Part of a small language model's weights.
Architecture: LayerNorm before each block, rotary positions, biases, tied embeddings, attention and MLP in parallel.
Each number is 200 + 20 x the weight over its row's rms, rounded and kept within 0 to 999. Layers, rows and columns count from 0. The size before them is the row's rms in percent of the matrix's.

# layer 6 attention key, 128x128, rms 0.0517, rows 0-108, columns 0-63
049,221,224,194,234,143,177,193,213,207,224,191,219,206,242,237,186,163,206,180,186,199,226,179,185,182,179,164,217,225,224,200,201,189,194,189,194,180,211,196,213,185,173,192,146,191,181,211,173,196,190,160,185,211,210,216,208,177,213,185,179,196,221,179,212
046,211,239,188,225,190,168,176,216,165,246,204,189,193,209,249,238,171,207,210,198,190,211,179,164,207,181,162,194,210,207,200,206,185,166,169,201,218,214,181,217,228,182,202,163,200,214,214,190,193,195,204,199,203,198,214,182,199,201,152,188,209,234,212,212
051,167,236,202,186,208,184,190,196,180,173,191,221,172,225,218,209,226,165,180,190,187,194,205,202,193,176,213,217,239,178,197,199,171,230,206,203,191,169,220,186,224,169,182,188,202,235,242,232,207,191,230,219,219,204,244,205,185,223,211,203,223,210,162,192
066,204,226,207,177,217,178,150,181,188,208,199,197,170,226,204,189,179,156,199,185,215,178,206,195,182,230,187,207,241,189,194,214,236,211,188,208,217,200,211,187,208,221,208,178,229,233,203,230,181,232,219,179,213,178,194,195,171,199,202,205,218,263,163,173
073,198,179,204,180,196,228,233,207,200,226,213,210,223,178,171,211,189,257,208,235,224,238,210,181,248,217,188,195,171,220,186,193,207,185,208,176,196,224,179,204,187,227,222,221,205,150,159,194,201,185,193,178,208,198,181,205,231,187,195,200,176,157,230,175
053,178,184,153,212,169,205,228,181,215,236,205,210,211,201,169,214,178,225,234,221,183,231,232,186,174,209,196,209,159,219,219,198,226,171,197,207,215,214,223,187,212,227,178,236,217,190,144,208,182,211,212,176,201,177,162,209,184,198,200,176,217,214,201,201
094,178,186,202,212,232,199,208,206,209,174,178,199,186,179,202,176,220,223,181,173,216,182,202,192,243,168,180,147,197,189,193,218,201,205,224,197,187,239,148,217,196,252,220,195,162,176,188,181,198,203,215,226,205,188,197,204,233,199,215,186,158,167,201,211
079,144,178,190,161,198,207,238,202,223,177,199,205,213,164,149,200,210,215,211,198,187,220,191,171,223,207,230,219,166,203,204,223,208,195,216,210,178,180,199,171,190,200,182,220,168,168,174,189,206,178,208,226,233,199,189,192,198,196,188,233,201,180,240,225
075,213,215,238,186,203,198,183,196,205,196,199,200,161,201,234,199,202,200,195,181,230,200,194,224,202,189,170,160,233,199,194,180,209,173,188,169,232,205,199,202,216,180,229,190,222,206,223,212,197,232,189,190,191,197,203,210,240,201,210,178,186,230,174,175
087,191,193,181,191,209,220,266,177,210,196,202,210,229,206,185,238,192,201,206,219,180,221,200,189,226,204,210,226,167,208,237,218,187,210,170,198,165,190,158,218,188,192,204,221,190,207,226,209,197,178,184,203,185,198,205,194,188,176,179,223,206,193,189,202
083,219,226,183,190,200,178,184,207,189,191,214,190,176,225,203,127,199,194,211,193,215,191,218,207,163,202,206,199,223,163,183,216,209,229,208,175,198,163,177,184,193,214,169,229,212,210,204,189,205,214,222,183,232,180,178,204,181,187,186,221,217,185,184,182
086,201,218,204,207,169,194,199,201,209,176,181,224,187,231,157,200,183,200,191,171,177,213,178,211,161,199,220,240,187,176,228,214,173,207,204,211,181,228,192,214,198,152,195,183,186,226,217,203,211,165,191,211,238,205,203,178,178,175,200,200,213,217,196,200
087,228,204,237,212,191,241,169,199,205,201,223,184,217,200,197,189,193,182,228,241,221,175,209,206,186,202,221,201,223,191,220,164,227,174,169,185,211,188,194,220,162,222,179,206,196,173,208,221,209,169,219,170,204,190,197,200,176,194,201,212,204,198,201,170
092,199,163,224,201,188,184,209,177,188,177,201,191,200,187,212,214,196,193,273,180,205,198,220,172,201,208,230,177,179,223,215,201,217,233,180,217,211,223,206,185,197,215,232,192,230,214,222,166,218,194,175,186,201,213,200,197,185,204,205,224,228,191,172,200
086,170,167,166,181,197,210,178,210,202,214,198,182,214,185,193,206,221,195,214,229,212,197,211,175,189,203,177,225,211,185,241,200,226,226,198,166,193,209,216,186,183,201,210,186,176,204,183,161,187,241,219,188,180,208,202,235,219,209,168,207,219,174,243,203
098,207,204,201,209,200,185,184,182,195,191,201,193,172,179,219,164,216,225,225,220,178,218,213,196,162,181,195,210,212,181,205,206,250,183,193,198,207,170,163,192,225,200,195,214,207,194,188,211,198,171,210,195,171,227,178,232,210,219,200,189,244,214,190,211
107,174,204,230,168,196,201,194,210,177,201,232,209,163,193,167,189,192,184,202,213,171,194,240,210,194,200,187,217,208,215,171,224,228,218,213,201,217,193,177,192,226,179,197,219,213,235,188,213,179,236,204,174,238,189,195,233,224,167,202,174,201,158,197,156
096,191,221,222,211,214,195,154,193,171,186,202,171,207,227,195,203,240,219,218,203,214,221,198,226,202,213,194,223,207,184,203,231,215,205,181,188,191,211,195,170,200,216,211,218,215,203,222,264,184,164,191,186,204,192,160,213,204,198,210,226,180,216,193,194
096,222,214,213,188,219,236,202,199,206,199,184,204,216,200,235,176,170,212,195,235,214,208,211,142,227,206,178,150,197,176,209,200,192,218,217,141,190,196,158,186,210,210,183,191,192,173,162,171,222,199,193,176,198,211,199,197,182,205,186,192,197,202,214,183
101,197,177,204,208,191,195,194,172,180,217,231,182,202,199,230,193,219,250,238,202,198,206,163,227,185,213,172,187,186,230,167,190,178,219,210,199,218,233,195,227,186,217,195,208,186,172,218,174,170,184,213,229,175,207,208,236,218,201,242,174,192,211,208,182
099,196,203,202,208,204,223,247,182,205,211,179,182,183,199,218,212,227,196,239,179,202,214,221,192,195,183,213,219,202,163,194,211,215,188,192,181,206,192,217,212,221,177,207,200,204,227,236,225,204,175,203,210,185,183,207,202,203,217,203,200,181,198,215,205
097,208,201,181,224,184,197,228,208,177,228,234,214,212,168,232,180,170,194,188,209,187,212,187,212,209,174,201,202,233,204,199,211,180,205,234,179,206,167,237,174,200,224,162,198,206,183,195,224,214,237,230,200,207,201,193,181,227,222,209,202,186,187,206,203
109,191,174,162,170,181,207,208,222,182,183,192,216,222,198,229,162,203,182,187,208,216,204,210,223,228,233,197,212,154,229,205,188,221,213,189,170,195,209,187,260,214,173,212,204,174,237,229,202,180,211,204,210,240,216,174,206,226,199,206,225,202,189,202,228
105,203,196,187,214,240,209,173,205,216,211,169,199,204,186,217,215,177,209,189,209,152,189,202,171,212,197,182,187,205,204,196,145,207,208,208,181,221,199,196,210,193,215,203,218,182,208,223,187,219,177,197,206,203,184,165,224,186,185,195,185,181,189,186,205
061,212,232,198,188,214,138,190,198,184,197,194,196,196,224,219,169,189,194,176,177,177,228,190,208,192,182,175,193,228,162,244,204,207,193,195,207,209,207,228,198,213,206,188,192,202,216,245,203,176,192,198,205,215,219,222,200,177,224,186,181,190,213,168,198
055,223,222,195,187,200,141,164,193,190,206,212,204,184,244,239,183,176,167,167,190,207,181,177,202,187,174,191,171,231,160,227,205,222,221,195,194,215,200,211,186,203,182,193,147,206,220,219,220,194,191,184,230,214,220,214,194,182,196,195,190,194,222,167,196
063,172,183,218,186,228,234,241,196,194,200,204,224,242,160,162,212,222,213,230,214,176,210,209,189,200,220,217,192,177,201,178,207,195,191,232,212,171,220,190,202,162,198,195,226,195,206,177,204,236,194,216,195,186,181,197,207,204,201,211,202,182,181,237,200
053,197,162,225,190,231,182,214,174,192,191,202,214,217,194,189,168,213,185,167,208,208,228,179,192,209,230,174,188,195,219,175,185,191,207,233,200,166,191,218,202,183,215,224,179,186,204,214,152,215,193,159,231,205,202,222,198,211,191,184,226,194,178,208,217
058,228,219,194,195,176,195,185,231,204,190,163,194,159,219,220,180,177,204,173,171,204,205,182,205,212,161,172,193,186,217,231,195,185,215,183,171,238,204,197,226,230,208,190,167,212,197,214,214,215,222,223,214,193,218,209,192,208,194,235,205,210,215,152,194
076,233,234,210,209,188,204,157,218,206,204,225,199,161,238,234,177,227,191,205,165,209,158,213,243,184,204,193,204,206,203,200,225,199,210,173,187,226,212,205,229,214,206,179,191,213,195,230,220,204,216,219,189,219,191,201,184,176,194,217,195,218,242,158,168
070,206,211,219,222,183,174,163,212,186,195,167,203,203,215,239,172,193,207,195,212,201,181,188,194,179,195,184,210,224,196,198,180,153,234,213,197,239,205,185,138,209,185,194,175,219,223,233,179,240,224,191,220,194,238,223,181,173,204,230,197,219,219,171,207
065,214,231,176,181,194,183,208,167,219,218,201,206,187,194,169,163,213,190,229,203,195,210,186,209,203,191,155,214,176,172,202,194,150,198,187,196,204,210,238,209,184,201,211,186,200,195,197,185,218,211,184,199,182,216,195,177,181,211,231,207,230,210,171,177
074,169,153,156,206,187,213,216,201,200,180,187,210,223,173,164,197,180,217,206,245,211,217,194,170,192,209,189,170,191,215,181,188,220,193,219,190,157,200,187,189,197,222,201,252,206,221,214,200,190,234,186,202,206,193,205,205,217,198,203,202,177,168,234,220
084,203,230,187,210,227,196,199,213,195,189,166,197,187,219,183,163,193,187,162,191,230,203,182,222,210,211,226,201,220,195,203,188,186,164,209,232,192,223,186,204,184,179,185,197,141,157,149,208,197,196,187,244,182,187,196,200,215,236,196,185,199,209,220,213
075,242,196,200,200,209,202,181,200,191,180,192,176,183,219,247,198,204,168,196,178,236,165,171,219,212,194,192,177,197,178,221,180,200,221,199,202,204,221,169,195,188,199,206,148,207,178,194,204,209,210,206,212,163,183,216,186,169,193,182,171,178,232,161,191
102,207,221,236,198,213,153,176,207,182,179,187,204,186,232,250,180,205,198,195,182,215,180,194,249,186,196,218,199,208,176,199,213,184,191,222,191,209,219,197,207,207,182,204,181,197,213,210,180,215,174,183,201,221,197,191,207,207,187,231,211,193,213,168,205
101,197,214,219,204,215,217,210,184,184,196,193,201,156,201,177,190,192,175,205,165,215,214,212,200,207,238,212,181,216,191,170,182,202,199,209,216,231,199,209,170,206,198,203,189,203,238,206,180,219,193,208,193,196,181,207,169,209,216,209,207,209,155,181,192
109,207,192,217,197,203,177,196,224,198,190,223,222,198,221,196,178,230,178,203,219,245,183,196,187,180,175,187,188,229,194,224,223,183,196,195,163,183,198,172,216,167,189,207,205,269,234,189,176,245,197,221,183,184,188,217,194,170,205,215,199,190,201,210,199
100,194,199,203,198,226,187,211,192,205,192,177,210,181,181,208,180,212,202,204,183,212,190,169,266,243,230,228,190,189,176,213,222,200,187,180,187,204,224,203,209,192,181,209,225,200,170,196,205,212,198,166,166,164,215,180,233,215,188,249,199,162,180,223,182
094,226,193,158,202,205,191,182,175,206,192,174,183,213,201,199,218,214,169,200,196,198,212,219,190,197,167,181,232,182,198,213,218,188,211,193,227,237,212,211,181,201,168,168,196,198,189,203,166,193,212,202,269,202,202,195,166,203,216,213,191,220,216,193,207
090,246,197,207,223,218,192,184,178,190,196,197,213,212,226,224,212,215,215,170,204,235,189,190,180,201,197,180,227,205,200,191,196,204,174,212,173,183,232,198,225,148,218,146,203,192,203,178,174,239,197,169,198,197,206,188,189,221,209,164,195,180,175,203,197
098,180,204,210,213,174,195,197,188,192,212,195,201,184,220,164,227,189,227,212,195,196,180,233,221,174,214,231,200,177,169,202,216,221,202,215,230,197,229,249,205,204,197,199,207,172,177,174,162,204,175,191,213,213,238,166,197,212,195,187,209,204,182,243,208
099,212,178,225,230,198,202,181,204,192,178,178,218,230,229,206,163,210,149,204,215,187,181,186,172,229,224,197,220,174,191,196,158,215,214,187,193,186,214,230,194,195,228,224,226,195,230,198,205,217,185,160,177,213,213,188,201,196,229,211,197,174,201,203,167
106,179,218,211,196,146,187,212,192,213,204,220,227,212,245,203,208,180,203,211,213,200,211,201,191,158,219,215,221,217,184,217,178,240,215,226,199,146,224,204,169,189,208,211,189,172,222,236,205,215,220,162,182,239,187,146,207,205,197,179,178,207,227,166,206
097,214,175,230,220,218,190,152,231,227,195,227,205,207,222,188,189,189,220,194,190,204,193,217,188,184,189,199,193,197,238,192,214,201,205,219,174,163,196,193,196,216,209,200,205,216,206,218,219,180,177,224,217,169,188,164,198,215,204,221,178,204,192,165,175
097,185,186,205,184,164,210,238,172,209,204,211,189,228,210,219,185,238,221,173,174,204,217,214,167,232,183,173,210,210,210,179,208,202,191,206,185,208,205,227,239,200,217,238,214,190,178,201,206,173,187,201,218,168,233,216,188,226,234,196,175,189,199,207,221
090,210,187,218,208,234,217,186,201,185,206,206,187,234,225,217,177,210,194,196,188,199,179,190,209,215,244,189,201,219,164,169,219,243,202,217,205,211,173,186,215,208,201,227,224,184,193,200,193,200,214,216,202,201,182,190,225,188,201,205,203,206,202,185,173
096,175,202,230,208,227,203,245,195,190,180,212,206,244,205,211,206,180,201,190,234,212,201,186,183,214,184,232,196,146,186,166,203,216,219,215,217,192,194,181,210,208,171,209,211,218,220,211,192,178,234,203,224,203,212,214,196,188,172,199,150,161,165,197,193
102,184,160,200,216,195,170,199,171,202,190,224,191,234,229,181,235,195,176,213,199,215,221,202,180,192,222,199,190,192,252,213,193,223,199,152,191,197,197,179,218,195,216,193,157,180,194,199,232,198,186,165,175,239,185,199,244,198,206,213,203,185,191,195,201
106,190,229,190,226,222,200,217,220,209,177,207,240,239,165,196,219,179,164,201,209,194,207,185,192,196,214,212,228,229,234,167,205,181,195,186,213,193,177,212,194,192,175,198,236,215,204,165,174,170,194,189,194,203,196,194,207,184,221,201,227,186,208,208,199
106,217,197,178,228,185,185,182,210,196,233,225,218,190,210,230,217,210,237,164,228,240,186,196,200,237,149,204,217,209,182,193,202,203,210,205,174,209,230,181,219,230,200,200,187,182,180,185,187,162,197,202,186,218,201,181,220,183,180,187,173,194,243,192,209
110,218,219,210,236,169,202,219,179,204,194,201,186,205,188,184,223,173,168,216,202,189,221,199,234,209,179,181,226,190,178,220,212,163,153,189,195,187,176,217,184,187,204,201,215,168,178,231,199,189,190,193,182,166,229,197,167,181,173,218,233,195,211,179,189
106,202,171,139,220,216,194,187,212,203,188,176,182,146,204,195,204,210,208,212,180,218,188,186,224,188,210,201,181,200,197,197,196,217,216,202,196,180,201,216,201,216,155,196,200,190,226,151,171,206,175,204,206,200,194,149,193,199,187,187,172,213,215,208,188
098,202,215,176,205,198,207,199,174,212,222,172,187,175,187,195,199,164,207,180,177,163,235,172,225,206,201,176,210,215,191,203,216,240,234,221,179,221,182,207,223,201,211,198,222,193,194,211,197,233,221,227,185,173,225,165,178,164,199,240,187,199,197,201,200
110,177,184,231,204,225,196,185,166,236,182,187,225,243,199,212,188,193,187,236,184,186,201,219,206,181,202,228,238,198,192,225,209,178,187,195,187,199,228,215,217,192,190,187,192,158,191,209,175,222,207,240,171,193,230,226,179,182,215,215,195,227,190,206,217
100,224,196,160,212,225,228,174,195,245,209,179,215,176,213,212,162,215,168,225,209,193,161,217,193,195,204,188,206,219,172,200,185,191,196,191,202,214,205,213,182,196,162,183,215,191,180,196,242,216,219,185,200,187,199,179,186,229,208,199,219,174,193,221,211
100,174,203,194,199,192,181,213,195,201,186,222,214,207,224,140,195,203,183,209,197,191,153,231,183,213,197,210,213,192,207,193,213,214,184,229,182,163,202,186,171,160,203,204,207,176,192,217,217,187,219,230,198,182,190,201,220,185,197,181,193,183,193,167,255
105,209,200,173,155,204,174,207,190,214,171,200,203,196,203,188,197,160,206,263,206,213,159,225,219,196,183,201,207,206,212,238,179,211,188,195,176,215,226,197,199,219,229,196,182,225,202,216,190,192,207,162,216,179,212,159,205,204,208,200,213,205,183,161,188
094,180,185,198,208,194,226,223,196,190,199,194,212,208,157,207,165,186,207,206,201,191,181,186,211,228,216,229,194,178,219,213,185,217,166,208,210,179,184,228,222,203,205,197,227,250,178,185,194,169,179,202,186,179,195,181,197,191,200,207,174,211,191,181,185
098,231,187,191,184,197,208,208,179,232,206,223,211,191,210,167,232,202,199,165,207,218,207,215,208,191,197,194,218,187,197,197,189,196,204,217,181,220,192,206,175,197,175,186,217,203,231,205,161,184,191,198,182,204,197,194,196,202,171,196,238,215,218,221,201
099,187,168,210,205,214,247,216,200,194,168,182,220,231,218,182,221,212,209,192,189,195,169,204,198,185,192,205,198,196,210,209,196,203,202,225,207,224,220,180,226,216,194,186,190,235,164,181,230,201,211,181,189,191,152,209,169,173,176,228,181,192,204,229,239
093,209,204,208,216,204,233,200,223,235,204,213,202,206,200,174,240,187,238,219,182,183,197,182,191,189,207,229,240,203,256,194,223,224,222,223,217,200,187,195,192,216,205,201,196,168,187,198,201,188,228,190,180,201,234,210,209,201,176,193,173,189,226,183,227
100,188,212,202,210,200,202,228,171,205,184,190,222,205,175,175,213,222,198,192,192,218,189,247,206,178,211,201,225,242,236,197,192,201,215,159,225,247,190,214,183,202,205,196,170,193,194,179,203,195,178,197,194,180,236,210,210,221,172,217,174,218,197,211,179
100,195,194,172,194,212,193,215,221,198,212,240,208,194,236,163,199,197,167,198,206,195,190,207,147,249,185,228,175,187,214,221,204,184,210,185,181,195,191,200,190,222,204,176,196,185,192,190,219,182,175,177,182,162,220,182,182,204,174,221,182,224,187,232,213
040,199,206,236,180,225,187,197,206,185,197,198,159,216,216,187,221,191,208,208,163,196,151,197,199,228,183,208,151,230,183,187,209,195,188,186,191,174,252,175,178,202,171,192,187,210,233,194,197,182,203,183,189,179,195,194,217,174,205,229,205,186,207,186,161
048,205,179,154,197,190,155,191,237,199,217,212,249,185,231,196,190,170,215,198,195,176,207,212,167,215,203,184,209,192,215,231,215,188,197,148,172,190,229,182,216,190,195,195,205,207,213,199,159,207,220,194,241,186,239,203,220,195,222,184,194,223,206,173,197
045,188,210,226,199,213,207,151,201,223,174,174,158,208,173,223,203,219,209,210,194,178,196,189,218,187,174,219,182,215,208,195,160,191,193,208,204,179,207,248,222,173,170,165,166,186,187,218,187,198,220,220,190,202,190,231,209,194,212,237,192,206,239,193,181
052,203,241,247,177,199,228,196,213,201,183,181,159,186,170,215,196,198,201,191,210,196,183,194,188,211,198,235,181,198,182,179,174,204,194,245,224,200,233,184,228,161,188,206,212,197,237,186,197,180,218,221,222,173,183,243,196,186,205,222,187,188,226,206,209
054,200,222,188,196,197,193,170,201,169,217,202,206,185,210,206,189,195,183,196,197,234,174,240,177,192,190,189,209,202,212,175,201,180,221,244,198,178,197,173,217,182,229,190,213,218,216,216,197,187,187,182,221,182,180,182,205,200,204,192,230,198,204,179,235
056,222,191,176,211,210,192,207,197,180,202,186,197,197,222,186,196,224,185,184,182,209,195,217,247,232,186,196,227,202,225,228,210,196,211,179,175,186,196,216,229,200,170,200,180,195,142,191,247,207,182,189,184,234,185,195,178,181,208,171,190,210,188,229,181
048,231,174,144,194,211,184,194,207,203,237,214,226,187,182,188,201,222,178,200,184,216,184,206,212,182,195,200,220,207,194,211,235,214,224,194,189,199,168,213,188,229,205,168,221,189,159,204,240,228,181,206,180,237,192,182,180,163,185,150,176,179,167,200,201
067,210,189,170,214,201,171,235,192,204,219,204,207,199,204,176,214,207,178,197,164,228,206,216,187,222,177,217,216,204,224,209,228,200,205,185,187,196,189,234,238,228,199,197,174,200,156,181,228,228,198,184,212,235,190,202,183,150,224,151,225,198,196,218,192
063,217,180,163,200,208,185,204,206,210,211,223,198,214,227,208,215,204,172,223,197,224,222,219,196,194,184,195,210,179,236,204,209,184,224,182,191,209,154,191,176,197,179,194,203,192,210,223,251,209,186,190,213,211,188,202,160,171,179,203,215,199,187,212,185
056,257,199,209,224,213,217,226,223,187,186,181,146,236,236,172,217,209,183,182,208,217,191,205,207,199,197,169,196,169,220,173,227,200,185,211,190,173,220,202,186,229,227,190,199,212,187,211,201,209,178,200,212,243,190,223,210,197,220,197,248,185,200,192,223
075,208,210,189,224,176,181,172,217,215,227,204,187,213,204,173,225,207,180,227,212,206,186,211,229,205,221,201,211,211,236,189,183,188,198,191,155,199,165,198,189,217,182,202,200,171,196,228,179,193,192,207,190,215,173,177,184,162,175,221,214,206,201,210,209
083,219,215,195,193,178,199,183,183,187,204,151,200,201,226,198,178,193,175,202,194,176,171,194,233,199,176,166,232,195,162,199,213,207,160,235,207,210,229,226,216,193,242,200,180,200,183,209,194,216,195,190,205,227,218,174,216,183,214,213,239,186,201,197,202
102,211,197,201,204,200,177,201,188,210,192,216,196,189,199,170,246,195,243,177,199,204,191,197,187,159,203,204,217,211,213,189,213,224,243,193,184,192,208,184,178,169,225,200,214,207,226,178,175,222,229,204,175,207,210,184,200,199,200,204,202,205,232,160,192
108,189,210,211,210,191,182,199,189,213,206,218,209,208,188,207,168,187,160,208,222,181,186,226,222,184,209,183,199,207,189,192,193,179,177,219,176,197,184,255,213,183,182,228,244,183,171,209,221,204,194,203,178,218,234,221,219,189,230,189,207,198,173,205,175
124,197,196,220,223,231,214,178,203,207,211,203,211,195,158,209,190,195,209,169,181,199,197,159,211,199,227,170,207,205,214,154,196,201,213,203,225,225,155,201,241,192,191,184,223,194,164,164,163,185,233,201,194,189,171,221,222,205,186,217,202,192,197,191,182
130,210,186,208,214,187,225,227,180,214,175,192,254,199,188,159,232,184,191,190,211,163,175,215,190,221,192,220,207,198,202,226,187,190,177,185,211,207,209,220,201,176,190,182,190,158,158,206,172,212,251,207,208,174,204,213,151,211,199,222,182,208,191,218,208
135,216,212,205,200,149,181,206,191,190,196,234,170,220,203,193,187,209,217,208,189,215,204,202,203,185,152,201,198,186,182,206,223,199,178,220,219,188,218,205,192,204,218,202,173,189,176,247,223,177,226,176,191,186,202,206,194,229,190,202,237,200,204,190,207
131,210,193,223,195,189,270,168,205,230,212,187,207,194,215,187,246,202,178,175,223,184,202,224,173,196,193,197,194,192,202,210,181,165,230,222,217,204,213,193,195,169,198,187,195,223,191,219,223,230,180,214,194,197,148,238,157,183,183,219,230,206,202,183,205
122,207,201,192,182,208,169,190,195,189,181,176,183,200,189,214,150,200,194,196,185,181,195,203,192,168,186,177,158,164,199,199,181,178,189,222,222,184,199,183,209,230,211,240,213,230,221,191,170,224,227,198,225,228,180,188,210,199,219,167,232,201,191,157,195
136,210,142,160,191,178,187,184,172,214,233,213,180,216,213,203,185,216,224,164,188,233,208,188,188,188,190,174,211,217,227,245,222,208,206,220,163,182,225,200,243,185,235,185,220,194,197,191,176,215,185,220,183,163,200,201,192,207,168,205,202,229,209,200,224
137,160,203,168,199,225,203,190,185,165,195,164,196,197,155,213,198,186,218,211,200,164,186,190,206,198,216,244,185,213,178,215,187,233,221,183,233,240,209,222,189,218,182,218,190,185,173,191,209,200,220,187,195,189,204,199,230,174,219,184,213,215,193,209,211
137,213,193,171,171,187,238,194,223,175,191,199,226,198,173,182,175,183,186,193,242,185,166,206,223,220,187,213,205,235,190,238,177,202,189,192,202,229,181,200,162,218,240,198,210,214,187,193,211,196,227,222,161,222,178,200,186,170,211,203,239,226,218,202,214
138,193,219,182,227,218,192,176,223,234,177,216,232,242,210,206,168,183,178,200,195,187,185,166,155,219,174,203,205,163,202,186,229,181,199,231,194,193,187,187,197,197,197,204,216,174,191,204,178,216,230,215,220,190,203,172,200,186,214,190,188,183,156,191,231
132,208,174,162,211,208,162,181,208,225,198,200,163,213,214,178,181,219,180,215,201,219,205,191,174,164,195,161,175,208,226,219,220,178,191,176,216,201,198,210,203,166,242,209,172,236,198,196,213,214,174,174,215,175,197,179,226,206,214,194,210,199,185,227,191
038,206,207,200,217,197,228,164,206,222,231,194,150,194,163,221,236,226,206,172,205,212,201,210,207,217,207,189,243,210,197,202,219,215,184,180,238,202,172,216,219,167,217,184,158,187,195,206,213,196,180,218,182,233,214,241,178,201,189,180,202,202,234,229,202
050,204,180,223,198,208,186,212,211,191,228,211,200,199,211,199,179,162,204,192,184,225,194,203,165,224,196,197,146,192,183,248,194,197,210,201,213,206,208,172,194,183,226,215,237,194,236,214,205,184,181,204,210,176,209,207,200,233,216,198,245,178,185,195,217
046,192,211,159,232,207,164,193,186,210,202,216,213,223,212,222,232,209,199,199,186,195,231,205,202,195,217,218,226,203,238,188,212,197,218,169,203,213,186,221,215,236,218,179,183,178,155,209,188,233,204,214,195,231,240,194,193,195,189,186,208,240,201,192,177
051,200,196,216,205,231,215,177,199,255,173,196,194,210,157,200,224,197,196,211,196,174,211,173,212,174,214,206,228,227,197,198,184,199,194,183,226,192,172,251,183,179,183,202,171,172,201,221,174,225,238,228,185,197,215,216,177,189,184,207,192,215,195,207,173
052,192,219,213,210,191,217,184,211,223,198,182,150,213,158,203,210,201,185,197,225,218,207,211,207,204,195,183,189,197,192,186,177,239,178,185,181,231,199,241,225,160,176,234,154,185,170,207,214,191,209,211,172,211,194,208,185,139,212,200,179,171,210,211,146
053,187,194,204,216,178,198,189,195,167,210,189,212,195,225,223,186,185,210,182,206,207,204,237,197,215,169,205,180,214,178,215,222,199,217,226,161,190,217,173,199,211,238,171,208,223,209,165,199,212,202,196,212,183,171,183,225,218,212,179,172,205,201,203,203
056,202,190,191,179,176,211,216,199,159,195,187,220,207,228,199,186,207,204,192,193,241,177,239,206,229,211,208,186,197,193,204,215,176,196,264,190,190,242,171,208,230,198,199,189,236,210,163,197,200,163,196,201,200,187,182,250,213,191,203,213,190,217,209,203
065,179,207,173,187,171,225,221,189,173,171,173,209,172,199,190,163,217,201,183,182,205,175,195,208,194,186,190,197,227,155,217,226,220,213,217,198,192,214,203,197,218,250,168,202,211,187,139,200,212,199,185,188,218,212,208,224,206,202,171,198,203,208,202,214
074,210,191,206,192,181,176,215,193,176,214,194,214,180,188,211,183,200,208,190,156,230,198,232,178,220,174,205,181,182,181,205,227,188,214,223,208,185,213,209,213,214,199,209,182,199,175,171,218,217,198,195,221,216,201,199,189,173,205,188,210,190,171,221,180
073,174,196,218,184,170,200,190,205,195,179,187,190,216,214,201,192,214,184,194,204,224,182,244,194,206,182,177,190,178,177,186,219,215,159,191,184,218,182,215,214,209,181,179,159,215,198,199,257,194,179,182,210,218,175,196,218,198,203,177,203,182,195,240,159
075,222,195,170,190,195,157,214,189,208,183,201,183,209,179,146,195,181,213,228,165,198,200,193,185,189,188,235,218,223,213,208,226,173,193,223,213,165,189,209,172,226,192,225,184,166,198,208,218,234,217,212,222,199,208,223,198,204,196,198,209,185,172,183,204
085,203,208,226,208,219,190,218,224,213,194,228,223,214,189,181,212,196,231,226,226,201,190,198,223,200,219,194,192,220,221,194,189,205,181,194,213,249,222,202,177,191,146,216,221,209,222,234,195,199,225,258,221,206,215,219,230,250,207,178,197,187,178,209,214
101,193,172,192,217,233,212,221,186,202,205,235,202,200,214,173,209,221,170,207,212,214,194,244,171,186,188,192,180,199,229,185,206,194,202,180,200,213,180,210,183,206,186,204,215,179,194,195,215,195,206,231,219,214,167,231,203,218,173,180,210,209,177,215,218
116,197,198,221,201,179,176,209,173,188,213,202,206,215,198,232,198,174,203,198,236,206,203,190,189,175,180,174,205,215,222,195,188,157,190,183,209,195,209,195,218,162,203,213,195,190,182,193,179,195,227,224,200,198,226,254,186,212,245,219,190,193,191,187,206
122,198,226,185,167,198,184,169,172,203,193,215,205,188,218,193,191,217,189,177,227,199,197,202,191,226,194,186,204,179,180,205,197,188,184,192,225,194,208,175,223,195,203,180,193,222,205,163,189,181,180,178,216,173,208,219,232,224,220,185,188,200,178,192,191
111,164,188,176,192,218,180,198,178,188,191,188,221,193,201,174,173,159,178,208,196,186,186,207,219,188,216,207,181,225,188,183,201,213,216,184,218,156,196,173,200,179,195,180,222,205,197,215,219,242,232,203,227,220,184,192,190,207,165,242,189,181,169,184,218
130,215,198,190,228,209,204,206,211,210,210,206,198,210,197,210,236,237,185,171,212,237,217,171,207,201,186,205,195,175,219,173,194,198,202,178,230,230,208,231,201,212,180,203,156,200,169,167,196,202,189,171,228,202,260,214,154,178,192,216,208,198,197,219,198
131,226,226,197,199,214,207,198,199,221,192,203,222,227,171,194,196,191,182,237,205,225,186,165,176,221,179,208,223,208,185,198,168,181,177,197,152,211,214,200,220,163,234,184,198,204,202,210,140,215,184,181,224,190,194,167,217,187,214,166,214,204,199,166,209
147,220,177,221,214,229,220,181,213,230,205,193,209,215,203,211,177,217,212,208,209,206,171,177,190,194,199,199,204,186,184,202,204,212,195,215,184,193,199,192,185,214,178,214,217,225,188,205,223,206,200,170,176,182,191,166,216,202,157,197,169,191,201,217,193
126,198,194,247,197,190,190,211,179,199,185,222,193,203,171,226,203,191,233,227,198,229,199,192,230,160,176,247,200,191,213,196,240,188,205,198,210,221,183,213,161,179,218,195,192,220,182,217,180,192,186,221,212,182,199,240,212,214,184,208,208,228,186,179,191
127,202,169,199,224,215,201,195,176,185,157,201,211,227,199,206,214,232,205,246,185,231,160,222,200,210,206,222,217,178,203,203,217,216,180,186,217,180,194,207,189,211,194,211,188,198,188,194,210,184,174,200,173,182,177,208,191,200,209,193,208,171,181,199,181